config.toml
n_layer = 13
d_model = 128
n_head = 4
n_kv_head = 2
head_dim = 32
d_mlp = 1024
vocab_size = 1564
activation = "relu"
norm = "layernorm"
norm_place = "pre"
norm_eps = 1e-06
positions = "rope"
rope_base = 10000.0
rope_fraction = 1.0
qk_norm = false
attn_scale = 0.177
bias = "all"
tie_embeddings = true
parallel_block = false
init = "normal"
init_std_qkv = 0.0442
init_std_o = 0.00867
init_std_up = 0.0442
init_std_down = 0.00867
init_out_by_depth = true
optimizer = "soap_variant"
lr = 0.00584
beta1 = 0.95
beta2 = 0.98
weight_decay = 0.097
lr_head = 0.0104
warmup_steps = 200
schedule = "wsd"
decay_fraction = 0.49
decay_shape = "linear"
final_lr_fraction = 0.1
batch_tokens = 32768
seq_len = 1024
doc_mask = true
train_tokens = 94180000
steps = 2875
dataset = "wikipedia_en"
Each number is 500 + 40 x the weight over its row's rms, rounded and kept within 0 to 999. Layers, rows and columns count from 0. Numbers have three digits each. The size before them is the row's rms in percent of the matrix's.

# down: layer 3 MLP down (transposed), 1024x128, rms 0.179, rows 988-1023, columns 0-127
# up: layer 3 MLP up, 1024x128, rms 0.19, rows 989-1023, columns 0-127
down988 101:512493455477445521514541524509528457436498580476538489528543449458521479503538489529513523489554517561558432553525457508606514501522502559467459530605457575502540455514503541492512532533428506509514499579473519507505511471430470501488467481495516512472454489447573531499516377542482567478496531504518501548499417509409471574494561489455498497430456479529504515500534507516566480523467
up989 085:553559508513490501502431502545533450507518501457525520525448527506531546454578537511468499523531499469513477460547527509453528482581556527453490520537448509524546427509521507490444467451496428379457435527492527562504521502387515493430521547484536490480465485537495547517511560435515495396471489468425500556542509501477543521510488488459515568561433525500541559531479482500446478536471
down989 094:541460491534483490499449508537540480527450444559475497491565470505497535498569543483425494535521571520499495521395525539542501494516445534506482528487530511646507592507472509512539533592472532562530510531497485516433589545493461470496455500497477591479481527493516530444500443508482494429497532550487523449464473501449520466512493443517479441446543444519489485537498558493507573446522
up990 100:505523488503483513470501528522474490509529496422454524488564526434442530480501567484444527504509608524525449517527550521502477559522518504476527491488530455527489489524492440535450535538485465545463500556494440512534509491535464457498521445503547538492503491494549531559530537457426459539475437529501488582475415498524512503571509404487546490487613547489420416547478545455593464479505
down990 098:503473513513535492497480479530458501488554545548533560532511460457455496535467528472507474532481488490462502513464447490538448551415455504553476498516570457493475460503502537508535486432521557429541523498468465486527465518542501546486470580434522512423434609554423466487514553575523470518532522501539513412463493523520549466484562484487573489528426562483482510423510499538589525514556
up991 109:480528457523497444490507506501498460500484491541470538463527485530487512466506477484463572530534505555490524539481472569508544560511464541468435492554571445548461468545541562489481513458529527500488531508646449373520505499530468473527445435511485568430528517557420473503565443475578451488500546511495502511496462521496532547511482526539474504544509512442520430502493574427500540526508
down991 093:521505405436537472417499577476500458467477555432535459483444490470531521474497507454539535467459484419454478450531572545550422421520502534497450541501477542477458513484530477516521523507526487532512484450493465520411578447495522499480558484477492489561574436488550528475452519502474557485473497456468467508473462554563515518525495506468527491502588471509408510524541542536519427466498
up992 099:468470428541511463509485579511508506462512514520522524466495501434533531495532544441518495477483602468435546548509504503523472456500460501435546522482430496500494516491451484520444517506528529514443518483544455437503472482441498446554578503521609520470507553477480492447563412499430526520499485489496470474485490538465464531563506488493559509591397489517501496609515509569535565483530
down992 101:448440476457474490361504594526433482508448510528473504547541434452538516471476515503490493468522525472508510475499556431526467470486508595475508551519470583526467489526529543477524516477504496420562541503489520459448512469512511488452460529481540534427421484532490380470519484490501535498515554534505468474496498514526475551507494458473528557465575490512457424503443455531534505526570
up993 093:483574508505468498434499617471515468566564516493548482409444452569455413497493528533549484591575543508533544564508483501500487464542493424507519532468499510528509503529504389522458485573448507495448502527448440532454519517416497473508568483501470555512484487470488505479468538555477501447508437504535468529494487486482462473487451556508540476481512481480525497552522508505484467587531
down993 095:512441478563521470510468475479532461462506506550485490483411413489513489501529486546448479529497460471492473495472490516465452543522477594497506476521538388518557538521547492504561476522521442448508487444484541516490536451558471540529554503502483525489474420512439501496524486539557483491374497523529510519530513477469498460454443497442507462529469562438595467397496479524422474534535
up994 096:485528529470533497497536522446517596476499514489491501491554486566505481539482575598463492523563526458535506578487547606554434487408485469473476524472531441520487480471441519512423514483463432489485515527487515535512465561485522501495486475446472513529540465552531513571457479517509479494434501374453494475507537430451433526512540562467505490497500532485539536549488530541485443491444
down994 098:526583519483479498446471498467503515469593468476556465568485463507409568483554500437502439473550527513487543443486494458466533517470450532535559540443463567507502553524472415516523554544464476549481487543496519497491510529508519485490480465438509514564539507512550469529532445479524488548533531529439524358488531507459468502543437494527558488453461477452428473499495546545561497479482
up995 109:438496545518474535496504601511456450464523541457534470508562467493457457492544465554502493474509499496492480443498488511451551503490481528558513541544446517526509513509452505502436567428508464474450485429536476404566459511517546446558493562516466510383499500540488478454494511525520569522554529406500518557565499435518465529441505486494444502531428584515528544450513530537501503523503
down995 103:468533474526485473480555412509517492477516478573498444513470496487491556522457487469590492464520534495450497505473505540562604531517499529444473500462520499493609506440503466555462437554513562496551559504489463481497468543494556492489516513541547475554569449458537448583508483449508422468465465461480523551452505572474486515530478455440450438483518510442499468559469463577507462481493
up996 094:463465518646481483490512538566516514505552478571518507526485504491498480479479561503515480434438535516467521481524498520555501536474513526437515478464511513535488533484544382499507529483533509470512432436483416458515489483475526564520517514507556435487462516534457456509460453437436525480501493510475461483514468554556394527498557536527509528545486458453403414518540493425498517500527
down996 102:466458513459511514539473495534394427489547437503511512440463492526519555511563527583504523495546500488521549509531446478447464499484481443490495521574465444475571484517478555474454431519501439498475533477499534500448565530495482417546478507465486500488470513476539498547495466549603479477494525461534467504529489505414490456434564566537481568475450568528574482445496503473489486559443
up997 094:508545506482557547498482499504550545501485483535470484451491471469515521431555479500526481540567452507545466403558453454516573512488500555472500486464449465472526483541503492468621449542473512519505491517532479510543509557508450478443416470510576491504481554580465470521516458505413523552558460482455600499480476454456488511459471462480576509517505541503484506476461477575521418545471
down997 091:524514476514448456436541528468422476539529530519426489501521488520462468533521493559529440489496602444502463514530433483513526516483488475552482459406462536541584489513456474526541533518563457526590549475517503504489515486545455471455486511558419516471548511517553450447429448561455516437534440580450487481483530493494533537500444469479541499566490527486438528544525509467491461542526
up998 108:533494468549512488546510509509464529410430501464516525491496509477526480459520429521498442531546528499520540493518425529446561484499517536466461533525435513561524463517456463524591545509515554430471514446531471548552436448482534498540450425483511519488627532398477515478553537454558496541480522470508526522515452481474508511488499462544488483539499572489475493560462544580508509478587
down998 106:543516470490520442540472472477473461525495542496504545563541437435444602489512531514519506500570473474494467402552461447517500478570456441514453467501497475430543483505510458510509427475455453526458462454492545454501542459473475490474495459527417488450465486474493473592471526534467502452531556493547557437479513515491498501573445422559460532537528445566484479522512533471468509434458
up999 096:533513504499520441551435538508555516423549554486490470538524520579486497467456526494508477492460549522524526378538523519548461539455526484576461404475500503539471493515519447435429478495445500452510563497496464537490513528564554499560522505534497469494438509467502491434510532489510594436453564502544490558496496533502455485564479471474524459597545461519461554476461457489517544470491
down999 093:513561494494493489487516523481507464513438517533469434563529429488491463548470514453504423564519464455503496559510563493447568517455523488499516458480537516484512483445453537499534475502529457527522543467452563439448485475446509458481491569543598457448524489451400531447494504544517528606525499510483495418496550505600507472523519456493483484491514532513511481535580495615520491503503
up1000 102:555524514520490493511459535505544499508523518517582488472520463460495440495520500483480496538521515480429535524428462513504437505497454458515503576477489500511494575485491461597550564606477467511438472462490505514525458560483501497512504534486575516518543427461543511472501497491484499537480550510564511476578460538355459513502462449516520506453489516494445455453578546605449471470499
down1000 117:515444496536494560491514472527473516559452443503443505513479556503499446502473492479512448484522479485501467523530527502473509528462525522421502444516498525477514443486464466505384457445487522516567438556539446490506500430565599461458518460446437489495491495497451482451497515470514538520455448409458443536432561434551564474448495508501447438538517478515526570464429469472553512464471
up1001 095:464545515450516548538453475515460524498545462519505545561483482500505484465504519504520491461482615400509448488442469480545519477494479517466425458473490434483471479563554531435478493551556594567514524567461477501418428523547491450520415543535473514518454508536489510459474508582492485542511582480516446481525534465547455442529474481497566456462484491559485499489550531517496484538461
down1001 102:481538507441523521515520463493541527532412499532538471545536511391522494462535508529609525411544501545492491466530549532549515465478490503487507546537559498506453500481452615471541490505501465486528526507378459493494450533488477570544482489445468511468537435532535508557554436527501507533484528551510537493458425532523509555450529461472488581493460559475512522542529517484518469462545
up1002 093:520409511510572579576500463533464492480553444586500488474532527477442503483529549464454478485461468514445520487471525437498550512470480508474451478473508504515583459532507620476479546504464473502452445557553487492527533468536557464472572521552550480491477473488527525533498493526501519551492417455494515488543537553469547541575466476569451466483441462495466506516460574539553552477486
down1002 100:450489511457497489525493453497503524492478495509468538507486499541510532543416575493544501545504501504566449487482433483529482507500497487479486542505548508492457463511524417538531397496523548521476529447495462536438502443557599568495440495451454520439564578539563501422490559453576473487457540492474553499498431447472489467540566464467487505551543533445422480479470492489486534536559
up1003 086:510507540489488495495505441514512483565504457477448566546579500497507603448547494483409567479489517488434493462546554568576544526490464424483555555549517491527548471525433492553477507493540552409494444502494549531493524442480498565531526459495512472476518554467445510516535520513482535495507519505489500510429533471513480450514510526501494478538574439575569479521473537480449429526429
down1003 084:522498429485515476514492446504555501553496538487455528429545492498543556573425453606531487456491499463435561515509547523486481462516378456501539503536504496498485387471524478447464485511507518487597523524532445458463443515483503517461442526516449560549491438540461500486404441578452581526519500522493499463474510487455529472509472515543476446473515501468472485476513482525519491479473
up1004 110:447424526474528540551527569430520573545436503551532455560518508463486483564455528585542435530463496483538471499480560513445495513513494508505443462420532522486542486580537489459550474615482467532484507450552426521494515536476568494509505521534434520523461570490496534493555496565459537571485506511509453468507490465471478499528505561480472477470530539494446463431542449529474526514478
down1004 105:494466401444556474442446496473479530574456525408406542441518522517479471562497490462546549512495532427528465431550542458498482497542467496531499489479535452498556441529506482487502520480508507502531490460452491532483538558463592503470519472502520473507567445501543493422529518538529448508471487513540535414523499513504597493450500535461475492470464539529492385507524510575531513508516
up1005 089:483466542527508530541587481528488525477557532554443576543545553526495484432530484481443450557553527533526562515463505517554525609486495494517536416448508543506435503421511438482563483472488500480466543487480552554446466437473577523470509531523502488463479486500409506439473538599529493507517505497520487518496465565492413504527488479536474528566547508502517416495499495505522534514499
down1005 098:495494460523477488498461449592464536609478521524466548435473471424488544439416565521559527489535477481542514450538453509483555563488508514487453460490498429582526509473418519484506501487400475541460516480481421511550408448465528490542532508493527478489486551517521448488532503531478505488541494523469511481497507525529515452460472559508473446462498530599582474485474443530486507506533
up1006 108:439500525606499534528537509534481496571496485576549477515469533451537472491502498546453495463540481504512480522529499508541488523506489543458488484475518486466480429497525488541462527486466535460496455457564521537521576470506520436566468555366580537491377465514470488550550501520430451541544546502497496523481534545455477496419501561500538444514428451500448504504504457456447517481508
down1006 105:480511526467531517511511471487493437469490453502532538530519556538451501551484494501522480499531519461468520556530501510620518551500517558571517472568488547535498535617483505503451485467504538488537446566524537510475557532499425382519494435490507520475495459477481481422495451507467499455531454476471400510406514515457487447571428496492475416449521516525471503523503498466535493524559
up1007 094:512534530553526499492508495542561433523465425505441477433463461460501506564547565494490462535508448495473466420540517484482468442556499606507500485525460482623528513548487449499435489542490474463524537500446484473494508495458466510397536537526536468501509536497512503425520564491490478443492503500517481469597528557483484468509524464502526417467474576464534509493505531462572536462557
down1007 096:424419500415539517582485501519496547433446473483494475496490560487470529488489461555521525554494538598505525526483467517478456592445495480480552540460482479470512541496496506496491533447466509558505475483508588520477487470572527455591478506507492475576545503498561535547499481533525579588526471514474544466409493510452482423447471554476502516549467533504464447510530456478481490505458
up1008 109:402504481553516493466496484453535525508494508585567551502567368498527513504514481507520512447518565522576509491533517563526505499500506522500498491490614474478472534561541513455563502525517449487439480484428485450459576467422466486530502404507538516502454450514467538508513583499502534497464512498456521473480511546518505467543447460524470450509502452464582474452524437506511550482522
down1008 092:469533496545537462556480493505402544475491376532498497475471540514475504438477465534475466493487499464404477444447534413454482516474544608529517495432456467525466501470480488441502466528489484507513438514578464421492455523521465469450494490491539495514555500482558497473485466495466508536447482425552464467453520472534489458486519406432499454517493489577432512495535498462482473510455
up1009 088:459437467456515485453521486457500568489456526563538569538465441528514527493549496476553477471451417487488454514585534498482526462508496480464506479430477519493561558552434513447484543422554511523512512535533408552499416516527498517487527460474482533425526469494502653517520467457484427516535528489511490457529563468480538560567496488531478459535496503522520500457491466522456498525490
down1009 110:507454524551476473563475486537558519527419579502514431460483533532480415473449477526444565472488464493409505549511500490513455505481507523475488482500474440546474560547511445473501516455543447422527466494490522511477510473580492489595529576436539490526493504447453572460519529483512503455528507494582482495444535489430567500545500522522502446462495477570441542514463441478529436508525
up1010 091:449529455448496495557517514528491493450460522502533494554484453525455475506501492499509529512464554485491496523463534510507541499402507524519478435451482433448534448514510452535486558521529531575478536588523465469559543507512565477553412464518545508531410461571501498532531444515455507529490510509465416482521559504487413548551539491507631506431514504547508500499516489469505451499420
down1010 096:471509442435522502465534511589488535522498541503570519444574522459535488515504454442522470504526490541475406490442567437572485467505408546497460418529532492523459504490594497461497482482536551506530481551520526580457560513490505481487517458469493480494483505488595507526456441482510550444518547485538512486493483469508526486451541422524457464426446577479497502444496496481487457522569
up1011 091:464498485449448473528539469503410487483494429489553467591586526449550530484554459556487456562551473483488460477494531437459423551550521499548484510495522468510524500499530512508456461518389523513506510496473526504409600522550478496445538507494507562529499484477458587520520529420515493412485498494548493529435495503489550525491492538487423565520515483466498534501520485490476556558530
down1011 095:436525474445486522479511515438459533463507542521529549422459604497538525570497456478472504473487479484476467464510472514529504538589430544499575442533494517526524480500477463471534533554477552491452578493468459566513588505542504443563462487479621487528507539501588493540455420490489418473429472522495467494540532517524515513527551448472472521459494512521510484527531480553526531524483
up1012 102:505487500483433493505500429486514551577530456541531542550527487479460481472450484459517482547529470515471506495480543520489475518475414505480521536492461481522493560457480537595449416488455437493513490467543454440494501493474531513476446514574494530444467463512478480465488501574539502482533514510404524472493532540600465570455510508470530462571623529461444481505527576510574551489478
down1012 093:498536476466498518557522558552529452494459517528486474457496535534468460545514513492459506505501406497498493464526510458430543535463601531426604459505520539404516471455552494495573475504565530515501535551510551555495521558508487550517474584509489457564553533545527561499464495504572518526461574497547446523503547545435531498472487523497466506487430546473521477520531554479489534512579
up1013 114:528531514561489425446476551502479532497459499491475565530482490422489514476545495497428540607515507519488437566417522549496547519507414540483574471504509491483516517531604495445552481570486517521495470506546531545507544522443496442474544471536491468492522533568505543587492479480481467420577526469476508506467479465427511450445487483474507522512477517466500489494505574436434447476483
down1013 114:546493525570541478518488500500526436482472485560551478484440463507501543458481531576464507530483533517510431463509488515581524545398518438535544500490534496470504534453559531467486444537554564494487517507553492460532545596508524463510523576555522465551504503495579524562459451513483463394557475524530555401552498464466546503486485477457519526489481532472471427507473494482505473432511
up1014 091:481570511518524399457509490499461448491534553478604447554521468561522445539532469404459485435509538503536468484477552474500500553522470452513451559516468521492490516553508514486480509537483485497549532534460465521580551566509424446505508472449556528459534540493545477470443412508459447546529510453513517490430513497447527508466508552548486519577488441525494475517516520472555468540431
down1014 112:565559447451525562531479521523482517495633541552471466465453534514437532483556521471478580561467575501486497502503483474516530493467464421554523520433477480488484506389460514491523523472569506522538569516554476433474486463458472530517522490512570472496492511523491490482512469432495554457555424490452487509535517431498518545554513482504475508494504585547502523586488476507553511523460
up1015 099:505462492558480540536513545440525515475510457477529438527500551456495503532509527456463469490528505549532523493555463498559434535520455466504465487527467528481478489561630509435574501541410515523485454555466453449469446544458433533466429505493428522448543473552528511448469465600503496535490428517536550504512515554524482545506432486471539462515453528470556462501477520478549517519563
down1015 098:485469518473468503502505543507555475495480520549475534488541558531536587557545479429577542578475510437524522501537532438469514462525490563546502597568495477471486477467477604501422506535547558488494507531496528463443548444468498461552494479499526566492450460503500496526549479471467514521538453470455544446493589422490529498484468519570530526496513524454508513468491485494395434503464
up1016 079:475500579495532459484472528540463553517468417469478517506582560504474521521527499478496538489595491506573475450513484468583490483510525518532449582468518492488434475566426517432496462507443472513504472489513478500490532587547501505541553528580465488535430485536472515555502534407493527528502438546470550522470484447538465513540465461515484525463544537538419513510399485463452502476482
down1016 091:516442476466509480592532481526508454549520452498541489531471516544496519526495479496518501468483493532540496488432581505496449548521601456515529505442526438402530554487488513538525516534508533522382544514469554477430501473411461481510510510516546533524491506457492510432542513541498453494588430529472545471538466523486443534487478482482413540462585507533412510506523513523451498464457
up1017 106:491521493518591474524507564434519499499507551509526558491483513469488452530485486515482465500560466536519564510503591545480531506526456436490401509455497549535496476490518482491476485525555476442472483464477510553534417532485473506537506469486474516475536463495473550536469532534495370501514466514398542524508490514579481499535507576474557514461471459415497519534516471550577534452391
down1017 119:452512559540477516457526479469548544520478487532501537507449542492452425455530480545566451544510544559565579471499497549539456501508513529515523439496482539459552440537490615555484601513467506416525508462501562466513442485487490546518438508453474503548475508467509538522498455505481547446530515482505513496487484467470492439370455515528534496480448565443513537516499519471576488472489
up1018 104:570490469405513512451554465536532474553486490488506469491546486435444518490569516490502432515512464512443504504465514451506518508537497545470571565462591530503518496444447437492557525479472504510487531547450495459440517436584510501533462465523540467577501470500499478554485518472563479532529522511504470561550466515515489482485522543591466512484468508572416462412517496519464510517610
down1018 087:390470540578475458497444506458562511519496513487552460495481512539535503491484478497553495455472514443491510497472525592500523471433473503471472530442517531494539510512544550477506537483475502523519546449535534485562457571452544494433484515535494532518529485499461563482559485583397569563498467463491556501443588478469570430464486515527482459527537520434507490571523502433461531456485
up1019 107:521605499367534500476546486499489458445580524502445528572469422494456561504503512507618527527508492466511533470522463533501512568581489494511539482461474471503517497521519537477494473490517464490551504489473487492508550499512520460411472477567512515520508514554468543482446585439467521499568498441473488480579520537531536432450471456497471512559504563480474536488504436532446511520509
down1019 108:485448482599503452419507513441495509470489548500484403521494478544478511517492461494464480481492511494489554507493518543486542438495545527494504490485462470503531493428507493520515567540488572502518451557506580484497500514453467491541414578460491558515460577524428522516532517544533525524472534566560592534451529505512489491556475453510459482482549411552435511462404501501495425478540
up1020 094:547491461483497454506559414466519479507586474543425489537533516532512453591516457470499485440447482495480518439446495507592479535446478465449519517416559469537541564504592533437465484529518518510577481512481459489493539535550511470512510522474535442488501460438450512524371435530495512508487497471518510448476495466479442510456478500551588522499449494525509477516491559481530520526496
down1020 102:535474492491537503494416549522502551524557492459565544395434522473482510497521529520481642457470514477486504504472478534541527520507537502581536506442459474473473558472524472474586470527499483436471509435512557520492422483499508474555528497558516510553507409521522467581573545541538441504481519471509540459499526449483504538515550492458474526522461393505491489477496529528456511539485
up1021 089:466465556505489554460578499541528477454497500454453448471554473517577510437501511442509492515505430566534554535464414613458531482423516509459458470478500440469484507542427445454446479480513470474529521446469565559505525484479478513503481449523519491529532529498454564529600560529461460528487525506540531548510520486447523503498433522489502477538476541484479559478452476512589477474550
down1021 092:497529483514423513478417467492541484458502500562506536508448530524466448519472474546511545436530491463512495570482520467488428466543453496466521593437436497558497466408455488477535426401463461495515494506458479480471514522517475465521543413469508436565509495490525476451479472462523470510460480494507513482570526506508538579523528554499547513476503497536483454506481509464469492411370
up1022 123:479447508469526549487450481441514515478513465559491542521554501585567500519541537547477480508448469555503431466358497454487408508520471466414487532532473423506499514495457456483487448474586454512513479465555490514516488497447490554501478512592519533502532485543512527462498538538432464577491474443511496515567445520440506564500432461506510531474522518502555463467491486517495477438484
down1022 110:475548457484507494548501578546534440505454536437552465491483515472498467498458406490477535501503486506481502433584505488458467465492598494525581561496528478506521502417520478504554486446495452544522553501422494450532527475545511538481536465477547436485508523392516512463456504493566506529512507525529469461460564475553560474533508469450482450525552559471403535534547520501481531561494
up1023 103:494500534477529541551445567448559515496462480553459516521490500466558567508521510487463507557389429462514522544506523537530412516488512509488470478491535517470478468564484554476532517423492495435511542463524485469458524573489523500521475495578432419536515513503486453459408525509552496457489500479563520537443568471526464486527530553517470520476540434539575483435559500546527444458471
down1023 098:506647480461526521492429567522537549555513495490533523519499464474504528465519490465534474547546496544494511475548522546512549434462480507498556542508484521397525466510386477446495556581484545464513486508494572478489506457475511551534524526495563441547494469551503511477551450497519474432565449399513540501530510429482483452483509505501487473558543512519524519493522512493468584471521